{
  "activation": "tanh_gelu",
  "tie_embeddings": true,
  "lr": 0.0115,
  "weight_decay": 0.0
}
Each number is 50 + 10 x the weight over its row's rms, rounded and kept within 0 to 99. Layers, rows and columns count from 0. The size before them is the row's rms in percent of the matrix's.

# down: layer 8 MLP down (transposed), 1024x256, rms 0.0513, rows 868-881, columns 0-255
# up: layer 8 MLP up, 1024x256, rms 0.0513, rows 869-881, columns 0-255
down868 126:44 47 35 45 47 49 36 38 40 52 50 49 66 47 60 58 56 48 45 47 51 49 36 59 39 71 55 49 45 53 25 58 57 29 68 58 58 58 57 45 58 55 68 70 57 52 55 70 44 52 56 48 48 41 46 61 45 72 41 62 54 68 56 65 25 46 51 48 53 58 37 37 55 55 45 37 49 40 38 29 50 62 42 53 41 43 44 59 51 48 23 56 60 42 34 23 56 75 61 49 48 63 44 45 51 54 53 63 55 63 55 50 67 55 54 46 43 45 45 50 39 46 61 61 43 59 57 39 36 48 50 54 57 36 40 54 55 53 51 56 44 47 67 54 46 48 51 59 55 48 41 54 37 51 55 38 52 50 48 48 59 38 38 53 43 37 32 38 46 38 46 57 44 52 41 51 63 36 44 74 44 51 56 49 46 42 45 53 64 67 57 46 56 50 58 42 34 64 56 62 49 66 60 56 55 57 56 54 38 40 54 44 42 55 66 53 64 53 49 39 44 64 53 25 68 45 50 52 20 56 56 46 49 44 62 66 48 68 53 57 59 35 52 63 29 39 60 48 49 67 62 55 57 59 53 57
up869 105:57 55 50 61 45 49 44 57 36 43 67 48 41 49 47 65 55 58 57 79 53 52 40 68 54 59 49 60 44 22 39 58 45 53 55 44 55 46 66 35 49 50 38 35 64 42 40 38 72 68 52 51 43 52 59 58 54 29 50 43 51 48 46 49 67 60 50 53 49 64 58 53 57 55 71 52 51 61 55 57 39 54 51 64 49 49 54 47 48 64 66 50 42 54 65 49 50 42 50 59 40 42 42 53 44 29 47 33 65 53 52 60 57 71 55 52 54 65 65 59 52 60 45 55 40 50 56 43 57 51 59 31 61 62 51 38 52 71 67 60 30 54 50 50 42 61 60 68 56 64 45 30 62 64 61 33 44 42 47 67 47 45 56 54 48 51 52 66 53 46 34 46 57 39 50 64 55 60 65 48 38 54 38 49 65 50 32 41 46 48 57 66 43 55 40 63 48 36 44 48 49 37 54 47 66 64 50 51 47 54 55 35 32 64 57 71 53 50 47 44 63 50 58 48 40 64 63 27 45 52 48 54 59 51 50 61 55 53 47 49 52 52 69 49 60 61 51 51 52 68 63 48 27 57 49 74
down869 106:34 58 54 50 47 47 47 47 72 58 54 51 43 56 41 48 43 60 41 55 59 33 49 42 53 39 58 68 54 66 58 56 49 42 30 55 58 50 45 56 35 43 67 47 34 48 48 55 46 59 48 49 50 51 56 71 45 43 57 60 44 64 45 61 52 51 59 33 39 43 55 56 45 48 37 57 62 25 56 61 39 64 56 49 46 54 32 56 54 54 39 49 54 54 60 35 51 61 53 69 45 66 65 48 49 54 53 62 48 50 50 57 48 47 51 48 26 49 44 27 51 48 59 43 54 48 56 47 60 44 44 58 24 35 50 56 78 57 41 54 49 60 46 41 49 46 63 56 65 34 60 50 50 61 27 55 45 47 63 43 73 50 44 37 48 62 62 46 55 65 47 47 45 56 52 45 42 52 36 59 70 51 42 52 39 35 45 78 62 55 45 44 59 55 65 34 38 60 45 67 53 50 59 68 47 57 54 66 69 44 35 33 54 32 58 37 46 38 50 37 41 30 38 71 58 40 35 42 60 43 54 45 43 51 59 40 56 57 36 59 49 65 47 37 57 57 46 53 44 41 60 60 54 50 57 46
up870 103:50 52 49 50 52 63 53 57 43 30 61 53 54 46 33 55 50 54 72 50 23 39 58 46 42 64 33 59 45 54 45 42 55 45 55 44 52 40 58 53 48 33 40 64 51 41 66 28 52 54 66 47 30 48 56 28 57 68 44 60 59 45 37 56 54 45 52 44 59 43 53 49 43 66 66 45 56 67 53 58 54 65 48 37 55 53 36 34 52 38 61 70 48 55 56 52 52 50 47 65 36 53 53 63 44 48 44 68 45 45 40 32 37 72 48 40 41 55 54 61 40 40 61 47 48 38 54 55 40 55 62 55 54 34 55 67 64 46 53 42 57 62 56 50 61 38 52 36 54 51 51 41 42 49 53 31 54 50 47 61 65 45 55 57 32 43 38 65 51 51 60 49 60 34 43 50 38 57 64 46 53 68 58 61 38 37 45 60 42 49 53 35 70 39 57 49 49 57 47 52 56 63 31 45 45 38 60 40 52 63 32 57 37 49 53 33 40 53 51 33 44 47 48 51 63 61 52 47 44 56 55 66 58 34 48 62 67 71 56 40 58 51 51 43 53 55 71 45 46 32 52 75 42 53 52 61
down870 104:64 62 55 34 62 24 55 53 53 63 41 55 55 58 59 52 62 66 41 50 51 49 32 67 56 41 66 48 56 50 55 69 43 40 58 45 43 50 54 38 44 40 51 52 50 62 31 76 52 52 53 50 48 56 62 52 58 45 44 45 34 46 48 41 33 48 56 58 54 50 44 41 62 58 49 56 52 48 37 41 46 56 52 67 55 55 57 70 39 62 49 47 38 69 47 36 55 47 61 47 68 44 55 43 72 41 40 46 63 50 41 62 52 40 35 55 54 54 60 55 53 58 48 48 45 79 33 57 70 65 61 47 46 63 44 42 48 57 55 36 39 39 40 46 51 53 52 70 39 60 45 39 58 57 39 79 45 43 39 56 37 37 56 46 52 47 54 53 57 47 38 50 36 60 49 64 46 47 42 27 44 65 42 55 60 49 36 41 69 56 54 28 51 55 48 45 72 54 67 36 47 33 54 38 55 59 50 48 55 49 51 52 35 42 34 52 53 44 45 65 42 43 40 56 45 68 43 67 53 50 50 48 47 35 47 40 48 50 36 73 40 49 57 59 36 37 40 58 51 52 41 28 51 52 49 40
up871 105:66 45 69 71 71 52 38 54 46 64 60 37 50 41 57 54 40 44 50 57 56 54 52 48 61 66 50 50 46 48 55 48 57 45 36 44 50 58 55 60 54 63 59 51 38 52 65 36 46 62 50 55 54 44 49 57 20 49 28 46 47 49 51 53 63 54 48 55 50 62 55 38 62 64 47 58 33 42 56 51 40 38 84 57 62 57 50 59 47 39 46 45 58 44 40 37 66 64 45 52 43 43 47 50 55 53 49 52 53 68 49 44 35 68 65 40 56 42 45 50 48 72 59 44 36 51 73 50 36 41 54 56 27 50 56 55 67 28 53 51 28 46 62 38 47 44 50 44 45 58 32 65 60 28 36 53 48 51 53 50 37 38 61 58 43 66 59 54 49 48 43 50 37 44 52 56 49 49 48 55 51 67 44 55 46 74 45 40 49 55 40 55 49 30 51 65 63 58 75 54 40 38 59 57 37 60 59 63 37 59 42 46 64 47 48 31 49 44 47 50 76 52 55 41 44 51 34 54 64 48 40 50 50 45 47 52 39 53 57 53 55 49 33 43 42 43 37 35 53 58 61 43 48 58 47 53
down871 108:56 48 33 36 52 46 43 38 53 51 42 45 73 59 59 48 59 48 64 40 56 63 54 53 52 46 44 38 57 46 41 46 34 74 56 60 64 69 44 42 55 45 33 60 76 45 26 48 70 59 52 63 50 50 36 42 61 64 61 47 38 67 37 62 53 38 62 36 47 57 64 53 44 39 51 55 58 58 44 44 56 56 38 48 40 54 51 45 44 37 56 49 45 44 61 43 36 59 50 70 51 54 36 43 43 66 44 50 45 30 53 60 46 45 61 62 64 35 51 64 43 54 32 47 55 38 52 48 43 53 56 51 56 38 44 60 53 38 46 36 34 40 64 55 73 65 48 38 60 37 54 63 42 44 72 29 49 69 61 58 44 61 46 55 43 40 52 67 60 36 55 42 60 46 55 54 74 53 43 48 39 59 57 40 51 50 55 65 37 62 52 57 63 58 70 43 45 38 45 45 62 40 56 51 67 43 41 55 51 60 66 46 55 60 40 54 45 38 32 28 52 48 68 49 51 51 62 48 51 45 38 54 51 47 64 55 45 42 70 46 46 57 43 42 43 48 50 45 52 63 53 48 46 44 42 64
up872 094:50 42 45 55 79 53 44 56 29 45 42 35 60 54 69 43 55 40 25 47 34 53 50 58 44 41 40 64 59 41 65 52 40 43 33 35 56 34 45 58 38 46 56 42 41 51 40 36 68 37 61 59 54 43 65 68 56 49 57 59 29 47 63 51 42 59 49 35 64 51 58 56 48 51 55 50 44 43 40 61 47 63 37 48 45 60 49 54 43 60 62 41 39 60 49 61 37 51 36 56 44 41 24 38 46 52 42 61 42 54 56 46 52 47 33 55 50 45 31 45 41 35 44 67 44 60 39 45 53 42 60 64 51 46 53 34 60 49 38 61 67 43 57 39 36 50 38 31 61 65 48 62 68 52 51 48 43 43 39 61 55 55 38 43 65 44 53 45 56 69 52 47 59 56 56 54 58 33 48 61 49 37 51 58 59 43 46 60 33 59 46 48 48 47 42 60 59 44 42 39 44 56 53 58 50 46 45 64 48 68 33 64 56 51 53 25 46 42 57 30 48 48 64 43 44 59 58 42 55 63 65 51 44 57 44 54 53 46 39 67 27 61 47 33 56 42 50 41 48 42 36 56 60 44 58 62
down872 097:66 46 38 59 47 47 57 36 50 46 51 57 50 60 48 43 62 55 75 58 55 45 44 39 48 35 53 32 31 44 50 61 50 86 42 61 47 53 44 46 49 56 62 50 57 46 57 55 44 44 56 56 59 49 31 46 48 38 41 50 31 56 41 49 52 52 60 46 40 41 36 35 45 44 55 57 61 50 52 51 53 43 67 58 51 43 51 47 60 56 44 64 49 48 44 28 57 47 57 37 51 55 64 45 57 47 41 45 67 45 68 51 55 49 39 47 67 36 60 76 61 59 58 65 44 44 64 53 43 64 35 60 69 50 40 47 43 41 48 55 39 59 43 49 51 48 48 58 32 63 51 37 57 33 48 34 48 54 55 54 32 41 80 56 49 32 42 32 35 45 54 52 41 47 47 48 50 44 25 44 64 58 66 58 33 55 61 35 71 49 63 50 38 49 66 40 46 52 58 61 52 45 61 55 53 52 51 66 41 48 36 46 44 53 56 60 48 67 33 55 58 55 47 74 51 60 28 65 61 43 31 51 42 42 46 61 49 59 58 49 59 40 47 46 45 67 54 52 60 39 50 62 49 52 53 40
up873 105:54 69 48 55 52 50 43 41 51 39 47 67 46 58 36 51 41 49 50 54 54 40 52 44 36 51 60 66 54 36 59 74 56 43 56 46 57 38 53 46 69 59 44 42 46 67 65 59 32 46 46 59 77 41 43 68 42 51 46 37 23 60 55 38 57 52 38 47 47 41 67 46 52 55 44 39 57 46 60 71 34 63 48 44 58 47 54 53 54 66 50 51 59 41 45 56 45 66 65 68 57 39 46 49 55 49 41 73 58 44 42 45 54 69 44 46 67 38 46 55 61 60 55 47 26 60 68 35 46 37 36 47 33 60 60 54 53 66 60 47 43 31 63 62 49 50 34 48 57 64 57 38 72 44 51 69 57 46 44 61 61 53 52 45 41 42 40 71 60 58 52 44 51 54 52 35 54 36 51 64 44 39 48 49 46 53 42 44 54 39 51 53 40 70 60 63 53 57 50 54 54 55 47 41 51 45 64 57 56 34 38 70 62 38 61 46 64 50 38 55 51 49 48 60 31 48 53 56 62 41 40 48 48 59 39 51 47 56 42 45 67 51 60 53 35 46 47 60 46 67 48 52 38 43 47 71
down873 106:62 61 54 54 54 58 35 41 49 53 40 53 57 43 72 62 64 31 53 67 46 53 61 49 44 39 48 34 51 60 55 59 44 36 50 31 48 60 65 49 38 27 71 57 51 48 38 36 55 47 52 56 57 60 59 19 44 66 30 62 63 19 52 43 46 60 49 51 49 40 51 59 56 41 50 46 39 49 58 55 45 56 62 57 47 55 52 53 51 34 45 58 46 52 62 59 59 51 33 37 50 54 73 43 56 51 51 55 63 54 49 38 42 28 63 44 44 60 34 55 41 30 57 52 48 42 41 65 50 67 38 61 54 49 36 57 29 36 49 50 57 49 58 55 61 49 58 58 50 49 51 60 31 53 44 41 56 54 38 40 57 57 36 52 59 68 44 38 52 54 59 49 55 41 53 61 63 54 44 57 43 51 52 52 54 50 46 57 53 55 37 36 58 36 62 52 57 51 69 42 53 60 49 43 43 36 51 38 44 60 61 49 44 72 43 43 59 43 50 45 47 56 57 53 63 39 51 36 40 68 63 50 55 48 59 53 69 55 46 64 54 23 53 33 52 67 49 39 59 31 47 51 63 58 61 38
up874 093:41 56 38 40 47 41 51 48 50 36 57 42 52 50 28 61 56 42 44 67 59 38 62 65 36 53 48 49 57 56 46 44 58 41 59 43 53 63 52 60 39 41 39 42 45 40 50 50 52 55 41 48 62 30 43 50 52 38 39 46 56 39 40 55 27 26 52 49 44 54 33 36 40 63 44 49 50 52 51 48 57 55 65 65 44 72 59 21 54 56 52 44 41 47 56 53 38 38 55 58 48 37 63 47 64 48 28 48 46 47 37 48 34 37 29 50 68 64 61 45 60 57 38 53 40 44 43 60 54 54 39 40 41 45 55 62 59 67 28 50 62 48 50 22 34 42 51 60 63 41 47 42 48 73 37 61 67 59 40 30 44 49 51 55 56 46 45 44 51 46 48 56 50 51 40 36 71 34 60 53 40 73 48 43 35 64 40 61 46 42 41 60 54 48 39 46 56 41 46 42 54 51 50 46 41 52 40 38 39 46 51 41 34 58 54 69 46 52 44 36 54 44 50 62 38 45 49 50 41 45 62 57 65 61 38 34 41 53 47 48 44 52 56 38 44 41 41 55 40 42 37 39 50 46 41 26
down874 093:47 47 58 69 50 57 60 63 46 57 51 68 48 49 40 40 47 57 56 65 37 35 39 43 29 48 48 50 49 55 53 50 50 41 47 58 58 57 66 63 41 60 36 61 70 54 52 34 67 50 40 59 47 68 41 47 57 55 56 56 52 43 51 50 62 61 37 53 59 57 61 49 36 45 41 71 43 28 39 63 51 37 48 44 57 44 42 53 45 45 57 53 57 57 34 35 51 56 39 65 50 54 55 56 54 48 54 40 46 39 62 61 53 62 56 29 52 47 57 30 65 33 51 49 53 66 61 51 43 46 40 54 47 46 61 21 60 47 52 28 57 61 57 57 58 47 52 45 56 46 69 47 59 39 43 47 56 50 41 36 61 52 44 47 44 55 48 50 62 67 32 41 48 51 60 55 23 72 57 52 33 48 43 42 52 47 49 47 67 56 31 58 31 71 63 71 44 43 58 50 27 34 50 58 50 66 62 73 65 62 47 52 57 37 39 36 53 48 56 61 46 39 37 48 43 46 36 43 48 54 42 44 22 52 53 54 56 50 56 42 56 48 45 43 48 42 49 45 58 46 64 49 45 55 31 48
up875 098:38 39 41 68 62 45 53 59 62 46 26 42 43 55 71 56 36 44 52 33 53 46 62 46 57 50 57 44 47 43 40 47 39 46 46 47 66 58 50 68 59 47 39 49 51 32 49 59 34 50 37 55 35 60 43 54 61 57 70 41 32 53 61 54 71 34 45 28 62 26 39 48 45 53 39 35 47 43 57 65 25 47 50 48 25 51 51 40 52 62 58 44 42 36 55 40 42 35 57 53 48 58 71 46 45 48 48 43 48 49 49 53 41 61 49 76 50 47 61 58 62 52 45 42 46 36 64 51 51 42 42 39 42 47 45 48 59 55 63 40 41 52 33 44 44 51 42 53 51 43 52 40 49 58 60 54 66 44 55 40 55 60 52 41 51 71 48 42 52 42 49 31 62 49 58 70 72 31 45 56 58 44 51 66 52 55 74 62 74 30 62 38 40 46 50 47 43 52 41 57 43 56 56 50 43 45 55 50 42 48 60 57 53 43 59 50 32 60 52 52 63 63 46 49 45 56 46 42 45 58 45 38 53 29 70 49 40 46 66 45 58 48 40 45 58 61 41 35 42 40 49 58 54 50 48 64
down875 096:56 53 56 40 43 53 38 50 46 52 58 48 35 45 36 48 38 53 68 49 42 68 36 56 45 76 48 55 36 44 55 53 63 47 55 56 33 47 64 43 57 61 48 45 59 49 40 61 75 57 55 54 52 61 42 45 32 45 35 64 54 40 46 55 30 49 45 58 43 76 44 63 44 54 53 54 49 53 53 40 58 36 63 51 55 66 51 46 39 46 34 41 36 68 38 43 53 75 43 52 32 38 42 49 53 46 62 44 36 53 41 34 44 38 55 52 41 53 59 46 29 49 49 71 57 63 48 61 46 52 50 53 51 43 46 56 49 56 51 45 61 58 74 73 49 49 58 64 48 43 40 51 41 37 42 44 44 67 53 48 31 32 57 54 48 58 48 58 63 44 49 67 51 38 46 42 20 71 44 54 52 47 42 44 57 61 49 50 27 51 46 57 40 49 58 53 51 44 60 34 57 32 57 32 64 54 60 48 36 53 51 30 52 51 63 46 54 53 36 52 38 37 54 57 59 46 52 56 56 26 63 50 45 53 46 52 65 57 55 39 53 62 56 38 41 54 67 64 48 61 60 52 45 67 50 44
up876 104:47 57 59 54 56 60 28 57 45 58 53 47 56 45 61 52 41 48 61 33 66 47 33 52 66 47 65 45 53 49 33 48 56 34 54 67 58 48 66 55 49 44 59 34 62 47 46 55 50 34 44 52 54 56 29 62 50 63 57 44 60 35 53 76 43 48 73 53 65 50 38 52 55 55 46 39 32 60 56 47 39 47 37 28 36 62 57 49 57 72 57 52 60 36 44 70 47 46 41 49 43 46 63 62 45 43 55 47 44 34 39 65 48 41 47 33 60 29 40 68 45 59 55 53 51 39 61 55 53 67 55 36 65 42 35 69 54 54 51 49 47 55 44 56 66 44 39 51 63 61 59 66 43 42 49 44 48 53 47 43 68 36 34 49 38 43 60 38 52 60 43 39 54 61 51 36 61 44 53 62 50 50 58 53 64 45 44 46 33 53 50 57 61 52 65 49 40 56 41 40 56 45 56 52 30 56 47 40 54 45 54 42 43 33 52 54 43 61 50 61 50 68 64 45 53 38 69 59 59 42 47 42 54 54 70 50 57 58 55 33 47 50 50 36 41 60 64 48 26 54 51 69 57 50 57 35
down876 096:36 44 52 24 47 64 54 61 45 57 74 67 59 47 42 44 68 57 46 47 51 56 55 54 44 44 42 56 39 44 58 58 41 50 31 36 47 53 50 50 50 64 45 56 37 58 53 55 63 36 61 52 46 42 37 33 48 34 39 41 28 69 35 44 60 52 30 50 40 51 55 47 56 23 44 40 51 25 48 61 60 57 51 64 53 51 36 57 43 49 44 50 32 57 62 42 52 32 50 40 52 51 52 48 56 35 58 35 43 30 57 40 71 63 56 55 38 48 60 36 54 53 40 47 43 54 54 43 49 37 44 64 53 56 55 55 23 54 46 41 54 47 64 53 40 55 47 38 58 45 38 47 55 51 51 37 42 44 59 74 48 48 53 41 42 56 42 63 50 45 58 58 49 71 43 69 48 50 59 37 52 38 49 39 69 39 36 66 60 57 52 50 47 48 47 40 52 52 52 57 47 44 53 61 55 51 63 42 66 50 58 42 38 48 43 54 64 55 37 54 58 58 45 68 74 62 46 54 60 53 58 57 57 47 41 42 63 46 49 81 48 31 34 55 38 50 42 62 63 47 44 38 49 49 55 59
up877 102:35 42 43 66 38 41 56 40 42 46 55 49 58 48 52 59 47 32 65 45 61 64 40 66 74 48 49 42 41 45 46 51 46 62 71 41 21 55 48 40 41 26 55 44 83 28 55 63 46 44 64 55 50 64 45 49 50 47 65 59 55 67 48 55 33 63 61 55 54 51 45 41 49 65 55 62 47 54 69 57 49 57 50 66 33 43 56 50 56 61 45 38 54 55 47 81 51 44 54 52 45 64 34 35 54 51 49 47 55 41 59 50 58 59 49 51 50 35 47 50 43 52 46 47 45 51 46 43 56 49 62 53 46 52 51 51 45 56 50 51 41 35 58 35 53 47 54 53 51 30 54 38 43 53 52 51 48 66 69 34 59 58 48 65 37 43 52 61 47 48 48 46 57 50 43 48 49 50 46 52 54 54 34 39 46 61 32 38 36 32 57 51 50 37 57 55 58 47 25 36 66 51 50 55 60 51 46 52 54 55 46 60 48 29 69 53 65 60 66 73 61 55 53 50 70 61 70 56 44 57 67 39 37 61 46 55 56 40 53 34 59 40 45 47 53 51 48 34 39 38 55 36 61 52 43 55
down877 103:63 52 55 44 63 54 53 31 57 59 40 51 51 41 61 47 60 54 42 41 59 66 23 46 32 61 63 61 59 36 57 42 45 33 52 66 49 53 44 53 42 39 75 56 49 60 43 48 60 42 49 57 49 42 51 39 58 45 45 37 43 49 49 33 50 41 40 44 48 48 47 34 47 45 49 27 39 46 35 40 68 51 44 31 39 48 46 70 55 37 64 33 50 53 54 45 56 67 63 57 42 57 49 63 50 46 52 55 51 40 51 48 35 47 54 62 52 70 33 55 58 55 58 62 60 56 70 54 48 52 49 55 36 50 70 46 51 35 51 48 38 45 59 74 69 46 47 55 48 51 64 40 46 59 65 56 51 35 53 47 56 45 57 55 60 42 46 65 47 58 50 55 43 46 39 63 57 46 48 44 73 50 59 53 74 42 34 53 63 55 47 59 46 51 45 59 46 60 66 44 60 32 48 31 46 57 40 56 57 47 41 60 63 71 49 57 31 42 57 47 57 63 54 49 47 64 50 49 52 46 27 66 60 49 51 61 34 50 49 48 50 53 31 51 40 50 42 59 52 57 48 66 82 52 46 40
up878 098:30 47 39 57 54 53 50 70 59 12 43 48 61 57 57 38 55 50 31 45 48 36 55 46 32 43 62 57 56 58 52 61 34 44 46 48 43 39 62 51 54 58 48 57 38 44 47 42 48 64 64 68 44 45 56 55 40 50 59 51 48 40 49 48 49 78 58 59 33 48 37 62 41 60 51 59 46 63 50 69 60 37 49 60 50 70 59 57 63 48 38 59 38 50 44 57 43 39 44 58 36 45 54 33 56 65 70 65 60 45 53 50 40 50 53 48 55 57 54 50 41 29 62 57 46 39 56 47 59 65 55 55 50 50 49 38 47 40 51 58 45 46 56 50 56 39 42 53 50 59 44 48 58 32 50 54 54 41 49 52 31 29 76 61 46 33 38 39 48 49 56 47 53 32 41 23 49 46 48 46 44 42 44 58 60 53 38 54 34 55 41 42 55 56 57 37 60 49 48 41 68 64 46 60 56 45 63 27 45 49 52 59 50 47 44 53 42 48 53 40 52 55 58 42 33 53 55 33 51 43 76 63 39 38 54 47 53 62 47 44 39 72 62 61 39 51 37 40 66 59 54 49 41 53 34 55
down878 095:50 29 61 57 52 45 39 45 51 69 64 59 56 65 63 57 45 54 61 38 58 69 68 51 67 53 51 47 58 51 48 61 35 54 45 64 38 69 39 46 44 55 49 47 46 60 67 67 68 33 46 44 42 50 39 62 63 46 49 40 50 56 51 55 54 37 52 42 47 43 61 37 34 42 53 47 48 44 49 39 39 41 51 43 43 46 26 56 46 50 75 35 35 58 51 44 49 44 67 65 58 52 35 72 27 39 55 55 36 50 57 46 63 49 54 46 38 37 51 55 79 69 46 46 49 56 43 31 51 59 55 45 52 41 55 56 50 38 42 36 37 53 37 59 31 58 58 40 50 41 52 50 52 55 49 45 40 47 55 52 49 49 34 39 50 55 56 41 52 40 55 45 40 60 64 65 60 39 47 48 51 48 46 49 52 51 44 60 48 40 49 47 39 40 43 57 61 41 74 61 26 39 55 52 53 53 50 62 57 66 43 65 63 49 63 55 56 45 48 50 48 43 48 60 66 47 25 59 48 66 45 50 43 47 49 60 49 62 66 44 43 51 30 51 43 31 52 59 44 23 43 61 50 63 58 42
up879 107:48 33 33 40 64 44 41 58 45 29 59 50 51 37 61 40 46 70 39 30 43 51 60 49 39 50 49 71 47 36 32 55 59 57 46 54 54 47 63 39 68 53 45 52 41 71 39 54 61 76 40 46 70 47 50 72 36 33 64 41 52 33 53 50 26 71 57 42 32 52 44 42 52 54 63 54 45 52 56 59 69 40 45 68 67 56 38 40 42 51 38 46 52 27 53 57 34 56 57 76 48 72 57 52 24 63 58 73 62 58 54 67 53 37 54 49 56 55 50 59 41 46 48 39 58 50 56 32 49 59 66 55 50 45 57 61 60 51 64 58 43 48 53 44 56 44 42 40 51 48 54 29 48 45 48 53 65 50 54 46 52 48 57 47 44 49 66 61 42 62 64 44 58 51 58 48 58 66 40 39 52 34 54 48 51 42 30 52 66 62 60 53 50 44 52 54 45 50 29 48 53 56 61 48 63 56 54 48 49 57 55 48 49 59 44 51 44 50 47 49 60 39 43 43 46 48 46 51 52 52 39 54 51 56 34 61 53 58 53 51 41 49 53 61 62 44 55 56 54 47 63 53 72 58 58 42
down879 103:39 69 50 31 48 38 57 53 55 65 49 31 73 59 47 43 55 55 48 47 46 39 64 54 65 64 45 46 58 38 39 36 54 49 46 46 49 28 53 48 36 59 64 57 49 42 68 64 57 43 53 60 33 41 57 48 36 48 55 56 46 57 44 54 55 55 49 46 49 62 40 56 53 41 47 77 44 45 31 47 35 43 49 41 52 49 46 55 59 62 47 51 53 52 33 38 65 58 60 45 32 47 44 47 55 43 43 33 48 40 28 51 53 71 51 48 49 44 54 62 56 33 55 46 48 42 54 49 40 42 51 49 26 58 63 52 45 46 40 54 52 36 37 55 36 77 34 41 42 59 45 53 51 55 47 41 45 56 52 50 66 43 42 53 58 59 45 37 64 61 40 55 58 52 39 52 66 41 39 36 52 50 52 51 58 60 47 28 65 43 64 47 56 47 46 46 50 58 51 42 33 57 63 34 44 46 49 61 43 49 62 74 42 70 53 39 42 53 47 61 40 65 55 40 64 59 41 41 52 67 65 55 53 47 24 35 65 44 42 68 47 45 42 30 37 56 47 47 36 32 46 33 43 50 41 45
up880 098:49 44 37 36 43 59 37 56 62 43 66 51 62 56 49 57 46 37 58 66 47 72 46 52 45 45 37 55 43 33 46 48 41 51 74 41 43 45 60 54 48 49 47 64 44 38 49 45 61 55 48 44 43 49 44 58 56 54 69 28 43 46 43 52 47 54 47 45 55 42 55 37 67 31 51 44 39 58 62 29 51 50 64 65 47 41 58 66 49 55 38 51 42 50 44 50 35 58 60 39 44 53 50 52 42 78 49 66 56 49 39 56 38 63 47 39 43 38 42 40 58 57 66 24 59 61 52 55 54 45 33 50 40 46 45 61 60 42 53 39 56 53 57 27 45 52 31 56 59 36 45 55 59 38 28 44 41 44 31 49 41 37 57 49 54 46 39 40 45 46 60 32 49 39 56 50 51 33 64 52 43 45 30 50 48 57 45 61 78 55 47 67 52 65 55 49 48 65 44 44 64 69 55 45 47 46 38 42 51 63 43 57 49 67 54 45 41 58 45 63 52 67 68 52 40 50 35 53 64 47 53 52 64 57 71 44 35 37 47 66 38 47 42 52 48 59 43 42 48 72 56 46 54 52 58 41
down880 108:45 39 46 54 70 59 54 59 49 54 39 45 39 57 49 54 32 38 60 43 55 38 55 53 55 42 63 49 40 54 54 46 55 53 39 56 45 74 39 50 57 53 64 70 64 56 58 39 35 33 59 41 29 56 60 38 58 51 34 59 54 63 53 56 31 36 46 59 42 46 43 50 57 35 56 44 60 37 22 59 67 49 50 35 50 45 49 56 60 52 50 48 62 50 45 52 39 39 47 35 67 51 50 39 45 45 52 51 43 39 44 37 55 49 49 61 59 64 35 58 40 51 48 63 53 37 41 50 45 54 53 48 41 54 60 32 41 58 52 62 37 43 42 38 42 58 53 43 41 73 50 62 60 78 74 33 57 53 63 51 65 57 43 65 56 64 47 56 49 41 34 46 61 60 55 59 44 71 46 45 57 32 53 43 52 53 61 37 48 48 35 40 59 48 60 48 48 56 41 50 42 38 47 49 45 51 50 58 54 63 64 60 59 28 51 53 42 58 54 21 69 35 44 44 68 57 50 60 40 44 49 40 41 45 63 61 68 55 55 36 41 56 57 52 70 48 65 51 49 40 58 49 48 62 51 55
up881 112:39 58 58 52 57 68 42 58 66 53 43 71 36 59 64 50 41 48 70 55 48 57 52 52 61 46 40 49 31 27 43 54 46 29 58 58 41 59 49 42 67 47 52 62 52 69 46 66 57 64 47 40 49 54 55 58 54 50 58 45 45 61 56 39 54 41 33 73 49 62 51 51 42 50 56 38 46 60 53 52 52 47 74 62 62 48 53 54 42 44 49 60 39 57 34 42 63 48 55 39 47 42 45 33 51 46 37 59 56 50 42 49 56 39 45 59 57 47 61 66 49 68 54 52 44 51 55 62 46 50 43 46 55 34 57 43 47 43 38 73 36 48 57 61 60 47 55 57 60 54 52 58 38 46 58 47 57 45 69 53 42 50 46 55 59 42 28 53 35 64 40 36 29 74 43 54 46 31 59 41 42 59 69 48 70 56 47 53 46 44 48 41 45 38 59 52 43 37 59 41 50 47 70 67 53 65 46 44 39 51 75 43 46 66 60 71 46 65 48 60 58 57 41 51 39 45 33 65 50 38 66 46 58 53 32 47 44 48 47 51 50 31 49 35 47 44 60 34 52 48 58 64 53 46 67 48
down881 110:44 19 42 32 44 44 40 41 59 57 36 42 46 49 45 30 49 50 35 56 50 50 45 47 50 48 50 44 52 55 50 65 45 46 54 46 47 43 51 30 51 47 57 49 42 61 67 59 62 54 39 45 61 46 50 54 52 44 57 43 46 40 39 49 51 67 42 43 57 47 42 63 50 39 40 51 46 14 43 42 38 44 62 57 33 33 50 43 60 48 58 25 52 49 59 57 40 64 78 47 52 39 62 47 37 43 40 65 53 58 69 35 42 42 43 44 46 57 53 52 54 31 49 35 71 38 56 52 49 47 46 48 56 52 61 61 43 43 57 49 46 53 40 49 37 36 56 57 70 45 48 48 41 63 48 38 58 78 68 41 59 65 53 47 59 51 32 35 36 57 58 58 47 45 46 59 56 43 48 54 51 57 50 53 55 42 45 72 52 54 50 38 48 58 58 46 59 55 39 50 54 61 28 46 64 58 47 41 39 57 37 59 60 54 49 69 40 58 45 57 36 61 43 44 56 63 53 53 44 41 44 53 56 65 52 48 20 39 55 61 38 53 54 59 60 55 44 57 54 70 50 27 54 30 54 59